{
  "num_hidden_layers": 12,
  "hidden_size": 256,
  "num_attention_heads": 3,
  "num_key_value_heads": 3,
  "head_dim": 64,
  "intermediate_size": 704,
  "vocab_size": 8192,
  "hidden_act": "geglu",
  "norm": "rmsnorm",
  "norm_place": "peri",
  "norm_eps": 1e-06,
  "positions": "rope",
  "rope_theta": 41400.0,
  "rope_fraction": 1.0,
  "qk_norm": false,
  "attn_scale": 0.125,
  "bias": "none",
  "tie_word_embeddings": false,
  "parallel_block": false,
  "extras": ["capped logits"],
  "init": "normal",
  "init_std_qkv": 0.0303,
  "init_std_o": 0.00713,
  "init_std_up": 0.0303,
  "init_std_down": 0.00372,
  "optimizer": "muon_variant",
  "learning_rate": 0.00712,
  "lr_mult_o": 4.0,
  "lr_mult_down": 1.5,
  "beta1": 0.93,
  "lr_head": 0.0049,
  "max_grad_norm": 1.0,
  "warmup_steps": 200,
  "schedule": "wsd",
  "decay_fraction": 0.896,
  "decay_shape": "linear",
  "final_lr_fraction": 0.0,
  "batch_tokens": 32768,
  "max_seq_len": 512,
  "doc_mask": true,
  "train_tokens": 213600000,
  "max_steps": 6519,
  "dataset": "wikipedia_en"
}
Each number is 128 + 32 x the weight over its row's rms, rounded and kept within 0 to 255. Layers, rows and columns count from 0. Numbers have three digits each. The size before them is the row's rms in percent of the matrix's.

# layer 8 MLP down, 256x704, rms 0.0809, rows 95-168, columns 440-527
100:080159165150187091074109115123074130107107088149222087113173077084161117106180142156132178078091108138202122145103129151126102089083097137118139174175126089090108124167134119167162144139139121108132136103152133090120140160097066149192134092141041198097127143173101
096:154167126077133129107096121132199181124164100163117106134114138119129081142182169117129098102155185130116115060163125127113114104105154167086159125091136093080123133075123145131109172144175078148122094104151125138209131107082113141139172117139108089164132130151132
097:172051093168139098172138124136163115108126061160135087163156136142190098116137137099121063069116102127111140092142159201106151089092188069096114104152140085143131141094085090118112132169088158068101147135089066149089139090151181151148164183148127153132035058106159
098:135134164201124105156179150161135132150146178159137123129138174123103126149119168140087180147128099135185117139155148147170104113160150108163138153110092127155140126142135125078075174116180096131141103103120134106169215153139104142154145071069146159189130164120150
098:112150109187101171118123151134170146110148118145119105148149166083161106098112149142082075143167105124176099154120135117214185159129154082118139097078124055153134110138091155065110164129121198140078093140133075130122145171112133119110133117063121193094104140115108
104:151114139126128071037131159151164134162200158115152139086124094119100162184150162085168118126138091152125164112075130161158103094120180131156104156155120092183148170173134105119151090122086119180129096132156119111123108109132109191130156117138092106116075161132175
098:180128143129113112135160118110129099133147103150105167140130129128135114087158080172149142158152146116158180137142177069168089141114157122103128215142163098082093156118140162128132141095162125055094121136077136177143048140128141065141053178172062092108144120108132
100:144145102086149140179134084152203118119182140155155106084104065102095139145141179118165069160128124153147115160136129170118083124142137077081167093156130177092064134102188087095117146082156053158135118122116158129113195150079196129095143124104199137173141098109136
099:132109071076129127130137156086128180082146118131149162159072098153120126115101170121119138092136139108117096170164162205160132108123033143084127154052104173113098112150064153138165138149101186086170107147100075139171114157145120068192147147127118153123142118128107
101:163141166094154233136167136151099119139183181162110138091119123191163195115101110108135097161144178078119173117135151123126116178103109126129151113105125104148159094154142125113144123148177036140097151110149152099063086138104084140153120126057074154112160111149141
096:129116149110042117172113134134126120147131149114106071154171061144090119135159160136147098117140166117125089150136118140112131160097169111165097152122115179164173097132109151136096122090081095091171106086094139090072108191164118088104152065075187170110092125092135
097:143137091106096104127061100144045057178108157148174145125115156135169089153118112113099123124117144168085138146119168137124118106133156152155121139251138162078149074114159163101154142175109160140138144186110119125173159182109172157134118109135102083176134097107112
100:156180156044118146171184118112099159169175153153165183190116134176098131110181126175114171141119084081129111147118137114092126157101165125125141136111094204115102111148175126172133130137082128170082123124116138125089088156064156096138132119149116125118138104123095
099:166146141133132132132152074092135124117083077109099142122144152097156167148103108140115135163161063144123114153114100162145093086133112118137096098108105126086153069135132063116140150129140129118170135138129172118120141103126116100148107111126173198161127081131064
098:119114118147145098135117092088103135112067130160111108083126137118127109150118136134097149108119128122180070112122173154132119159117120132153171145193111131048044122184070085126138121138158123126079128103114148149130100160153086101135150071154152075085148126113128
096:093115113159142104123121136088070149181110174087140085118154115218081154132102104131090044126081164127115098132124137149132137099155123133116077145168143158218124143170164164079103153090085108104105095086101152097181154203134102148095092074152101121089150176106124
095:119106129098182067125149177154141141115115136087174149177126114146123080150149174125117159156131106170105107074165169140168108160151140156210179115107108171161140141102113108173135086144120178134070137115132113116089138103083132154095113123155153148223134132171087
097:114069150173096141194099149090118129058153100148131096073124145094152153134099098126095104143141157126184107174154105158100177172150147154183152210090179131124081164108107171136135111134140090130189143152114137117154129096146151139142101129172154112144131045065154
099:097091080171171148108130052116124099147138144073143134113161141143146091120141177148120140121098132128186126132174133193088176068123106154187139151198124100072157148141035062143056155142080127093127122163135080182094141106091163130128146150211108098106116108174134
103:136137194147113163137084159103161146099158139125150129175127104108092141108201180143114154191083094121125116182119166075094134138172074141138109108171111124090131139112139080147113151081151186095155059150154165178178141116149163106178161113152096132129106165094181
098:121138198169084156123078100105139173138146094134162107129146065122147118128136105162098113182077134116140130132121122133151155097107088081147144160071082119147135057171132108126180131124102219153086201093145071135148165129107146135113076149075110163121135138146146
097:105209142088097148132105164116125154139068040060124182121125150097179143184092206159122130166097106129144204096107121115101112097136142150143114131139148112131109136103172112106075121170165144174111139142119096055105136125089163127123117091128153090173102111159114
099:127092146127117108093080159103169103126122156110147133171118163125171129144142145123182093119152122190068120134106123145160150166081214106063104090138127106148122081189144177105124121127126079164139129117140134125150110070151068135135138129092084171109125103144142
100:127096091159059132129140129141134058110075125106131091120089134164106136189081082121072147119143080126155118143140098112050065158077086157118147090121174089145134114141126135119111053163094096142137058106118148080106142112091115133065130139093065102120117120133181
100:156119135095216059088074098115069173123139128162111176151092126122145136142126120096174078025158162097116165121173159175109087141121078123163067128146116117102139138130132123181165150122117127149104143104117151149219121142172083113106158163047109168133124156145128
100:123186118112163154099136127172081100095134099169157121133128151102100222138064106207100118113155144155059124131153102137098092059090067107154115125125125195142100109094169156100112108125117168150139114135169095133144170148140133109167131150180102179091137136147128
100:109125091154154093168114198184129096169080109108176134154095135113145164185134124112149168133114086106136127132117125144059149125058128135097147095093146140189119134065122099085148148172122152107138112120148152124150120089088131122134126103136062173103077090128110
096:159147118131141118183158096145132119092130170136118087152114134118169166155071058118128102135161091139103142143094138114188197060130186090120146097116115150134195086131097182053124106148102075169159119168149144160171115134113091086095143158113144148144155089135150
099:101130092103128167107192067111091171092162118194154166123130112094120175228094105167068074111147137098137144154116218135173095123151114132084147122145143106158096131131142141130084158157094172134110114148098130121149072120150113138133234131126125167092187126121165
102:093058120182135146110196108110178109074164166150143126119160142149178098132130134147122091105070145169168168118156131143100139122096096111168149120091187118154179115131089198139143135183169153108135111130083146064100108066123196175127134165045138183171147143103143
104:114104085160096116120101141196095196082137143150164165114134159157158146068094165113150157123166069143105141101147109144150115152128103155152107134175155116160136141089134184139159160194124145123102146131132155104175159147155142112156141130131163183153181137104148
101:122117147104164132122150111084146166136141141156087120179128188080126116169170111054050101123200160146133139133080218143170120118113127154151102154130130092137132112090096169099173134181184183124164105136128119139165108116169138112090087105136167110090128105165122
099:108078123170094159132199112125152092118141118152127150133112133102111097135103093146154153103118131146076091133146149119135091152137118136117146082091167128112142139132169092170063155145106167093108176142076145072189092175190107106076104066104135139143098125140160
097:143075147095100117115152116113075062139099132104162115134208184098134120105100147149182091124150109090094116138107105149163059198130178166076116106174143128125117074112074192150094161140099107136100136124152111164127118106136131157142193102134123166094150149136079
098:181168145116139065146114138134110045106167175088094120159168107127174132092105124093149122090143149146147104152150197135104157154128073183055066144121111132069155174084142143172155121085145122135070144118185073112152171038163138149111131142160094099140135133099111
101:171110112140087146120131133184187158138112114111172131115101159114134102143142148153141175152124124111115147111146156124148141092156100154173146115108101087163142150156115136140111106075094192158061162119144164113086111159154140108082140122143133121128139107110172
099:106085094178155139119154114048060084079132149154113085118048145130139148168116120095145070145137143156135093098139132116165120113158092131095122128108128059115119106121118122106098092142148164072164154175125097153134123186142111087151156185208102105128129156141080
099:125147096104182122139121152140079110106098136140088136082183145161168143098138124172202152126126122127121119088164125128092177149148120193169136134109122124122128087094041151147110147191137169161185108073130151087120108065103166180149104110148050125091143126063188
102:159153141119187147164074095106097123109135129099133161101079103141101133110102137155134135117100159107193108135128144186164154127099121112092111163131151107096069179122146182124111160155117179166155160116122103125093164153140149194118105107060078122159084111123104
099:181150112178060136064183134106163115166133103121149142151196077122100167097104199154123165162089172112118168130129149124115124126114115093184147115154127130107131080082074135167133122164155165129180151129127113120049126101104045105110138149133137131133114128106200
096:129119151140165103134105103135138153155122154085181148141144095139146161249070087100131118112139164134152169159101067162147126117141139221176132155160100163105102074139134149196087101143133173125089134121137110101156134115122125145105164045147123175043162178164142
101:179125123051139155147078141105091125152108071161112091052122100160146137130183150128055127130175111096133134057137085061080093126171128148143106125131106120091131157127118105094125171111087140089126153112113156134139126022130143076055151070116112107127118117065163
103:203124116120161069119127117112111148109074099096097163127124141086113117145174102129143135149106190119145136191163085172134106152127175162165103098132084134159152155152158166108168145125124051145110112127124139106063211095170118134093128157153122137044109148165169
096:085146143124178108058213116096101116137128165098129158155179140113146146137100190152155123140108125081139077031185116159088136184130101128096103081043099103114119136111116112125135153130184134138170137126134136110108059120111161157147125118079200161158102077118133
101:166110093091097164120117093134169146094136089093103132170075224136146121156197211098120164169194128121135094127115100145094132118159088117099160132132130117114066191090106151102140114132179122103140121136090081114079194144127141132128133112118157130120139149112138
098:201103144138127145180092092157135077152130124101100105102162112136102106131061117111155120125086134176179081181187124118164087078130103060068118049200130158124132099143080108115153128176103049154134148072206100169114168188129078111142178185107156127098144161090123
104:103114137162143166131136132161133111146104124157101126136141090110112170126141150090144093192138150131123121167158102085181179197126156115100121139053126099065159128092114147149142115157126109191193136152156169143125111092129063125157081148156124089117168133119154
101:175184149081085136179165119158168134171100080123138101165140121083140136181181129163138128029137145120069154178150114149115165108119172084130116089092095142155115155113147191183138124094113176088136107097119156091108106167123072094127075142131092186131162058112140
105:151106106113109134126101074096089121087141125135173165153123094141099177177129113108182127105139129136134133175150121154089137124138075097097077198158144182101109133125111156142137117159149163107126132140120118110086078140106104119093154117051134110194133119112102
099:161137181151101130153139084102093163132120136145170088047146138117191100134103087120137201116186147149165120115159159098094140085146141148064124124122135059129057173158170098152129124106133118143064181099069134147134226100144128125064161129141191108134113191145130
098:112191056117119175079057101126102136118074122108179118148105076119069115122142114157077141114092118129091072132152127093059160120118158156136151133040101121150124128156082090130179095103066118058153141117117138192147152111103139134149124086072163107106125112149150
099:110137092106080183162135137148097090150103111143144142127126120126114112109139074107124126104129107162104178129141115152178131136180109133105103164180133152131099133130094118091103145131145096110127099120171122136138146085135142115164150152125162093154060062146129
098:122141125038147104147115103156158150098112161196101118088106172101069101083104105073142119137186120146079166134112142113095122166096140134153106083113112146085123121128127160107113134115133153202054151093154115145074107169198146158132212142120163134113157145125178
095:116066130118132182176140142133161181133146097141163104168123180101151097133107128141121181151175119098172054095136140122149141174149156135144127057183143115090165132141113148122209099108148083169121137133096204096115070151094148122150094169159174074103145165152105
099:055134081124156179116186149116133152082168097120136104184096102178122128142170048115107135131127073109120104120093110112086095084061028167140079061100107158086153136148141061179105190132175125118143145137175114167134148165194171088109139144042156091095095160109138
096:130098138145144111089166073082152113087174131130210125123118111145158185124079133102115121167153078146127172118149117171075083126162046163105106157106106099078124125218148167115100134189144138125092107156090208100095094123094125183091111186127125161170140131060076
097:111124194137202097104109148122110172095106140123076164086108079150173138150167097107099150107152150122171062093110187124109202099150179184117123082167182125170143140142213154129085193119104170145138190181136175127114101083118156159064077191087128155155104189126069
097:109149153070165135121148153128182077068159169145126154087105175107130152118129147165163112087144114144135150089102102120176117136116125119080125150136113180136154189125081114077092097104143151131134125152140114118130124095120113128096085182149053169184124120142113
100:107118122181152117171091102136139100141121137119123108117072120155069114123130151151130130106136104121055125115157138128096116147125094135125203136146098159103158169081088088167098090207133104155146133160145131149142130120130140151118082167111146126163080143118112
099:135112166177151058145183131130148165137138124092160130138145145187054137120179131173125165132110111130127145082096189134131103090128053123154111128131132125146174104133198165105136088133144122106140151076145140142117165148136042151156101124151184120108115148113099
099:088158104085156156092111136161102120118152165138152094124051146118123121149137156079119163137188120075130091099145173144130159115117121119135135163211119150122103082141146107091152115125147094139114144117119088116106138123141092109102124115093151133104080128164155
100:099127094143118114066114162164178133138100150121066159088119133206167188190180155175153103096132147150107096086143145124136116118118113181140122062114137160156099072154199151127142128175116114098173145078181066100114122171144130083096124139136160109084153127199121
100:132187100147084132155111165164089170114181122133127094147116084147137109090113117127136136146142134098094147141107112083086081159133187115139116146095130150120148191181078152099149139167159076095153151187092153103161066160183138172106115097119127145091188169150135
100:127084157139126178115091107054128106111084160102047126171158109090078175104114131128098155093122103137123135138106151089086184125104168192143189122086102136101100083150113115127106091133102086139158169105099111112165115051112097087101142150131095133141133138151138
100:153162104095096110133120088127152165149160090137167168107082141130144138099167202151143150172180085149107119107107147132178093165136115124117115169098122126125170163126089157108109174083091088112111147132057077130120110100090166134151111114110161172097123177091115
098:138171142192184095139100112151130115112139138137133180073147135123090113163080050145140089083087109053124183109123139166138119090128141129137138145112144103132119157096132187144213096172096160133159131162092161116085121101149137126122146175146020144142140103106098
098:093169161143130136153168162141160170136112135106098139157103132128154124107054122145119155182210105126097115111162107100128108154087151114086181120159087137122120055067102136123105114142120141139070087103110188159115089082096127104059123123119201095127131141143178
100:143121154099120153093157160095125141133056146125158077185135150096132134135103156113094133133116153132185044133130161123148128091099085161140133159107147135095128150168099116108132144105128132167089138144156129129110148107122196116147088114128138193139086131066184
101:124106100101129113123119120163220117137114134063194127086132088070144136167129123170134105164130100161093083149119141053122109110115124113161144083174096141118116098108191132083094093093125115107123129110137148110125113068144113156146104065134170109106139134104133
100:119109142160139190137117110131123115152069167141101091108085108196120136130133089115132118118141126103084131171136134171122140151134154162122131129128135051121127157164146135118134111166119122116084073074137148083145168081130128116079090124052113147117137100143054
099:103099116221179145181130100124132109142103132131126154138104145161136132088106087156153063110160138173116127160115118147107108143131064097095148162142080137134154148136165095143141068123213131142142104137081135073110124154144143136156073096132124188155094091121167
101:144106088165049140099168121140071145114052216160121171182103071107136138142121034131155169119122145173048091127175084160118149089196152119141108142204162116151106111157124197136137133113117135102129147118133188116164105180194116151110107105105155123163105136120113
103:091166155156184094152153176127074093119148115127083065101135179144122107140120095180077121114133153118174111156130093055092141097099154084112106148114180091136128100135105072158117149078057093180087120145145159092141142176123123120100107155123151119131051138146174
102:167091097111123103116134096097120110135135139061148178150103080138112128120156125114084097145167159118099140166114198136108126118162088105137176166044157127131126081104115108114120124131133148165101158184078093158099187119133067123073151159130087168108163115097098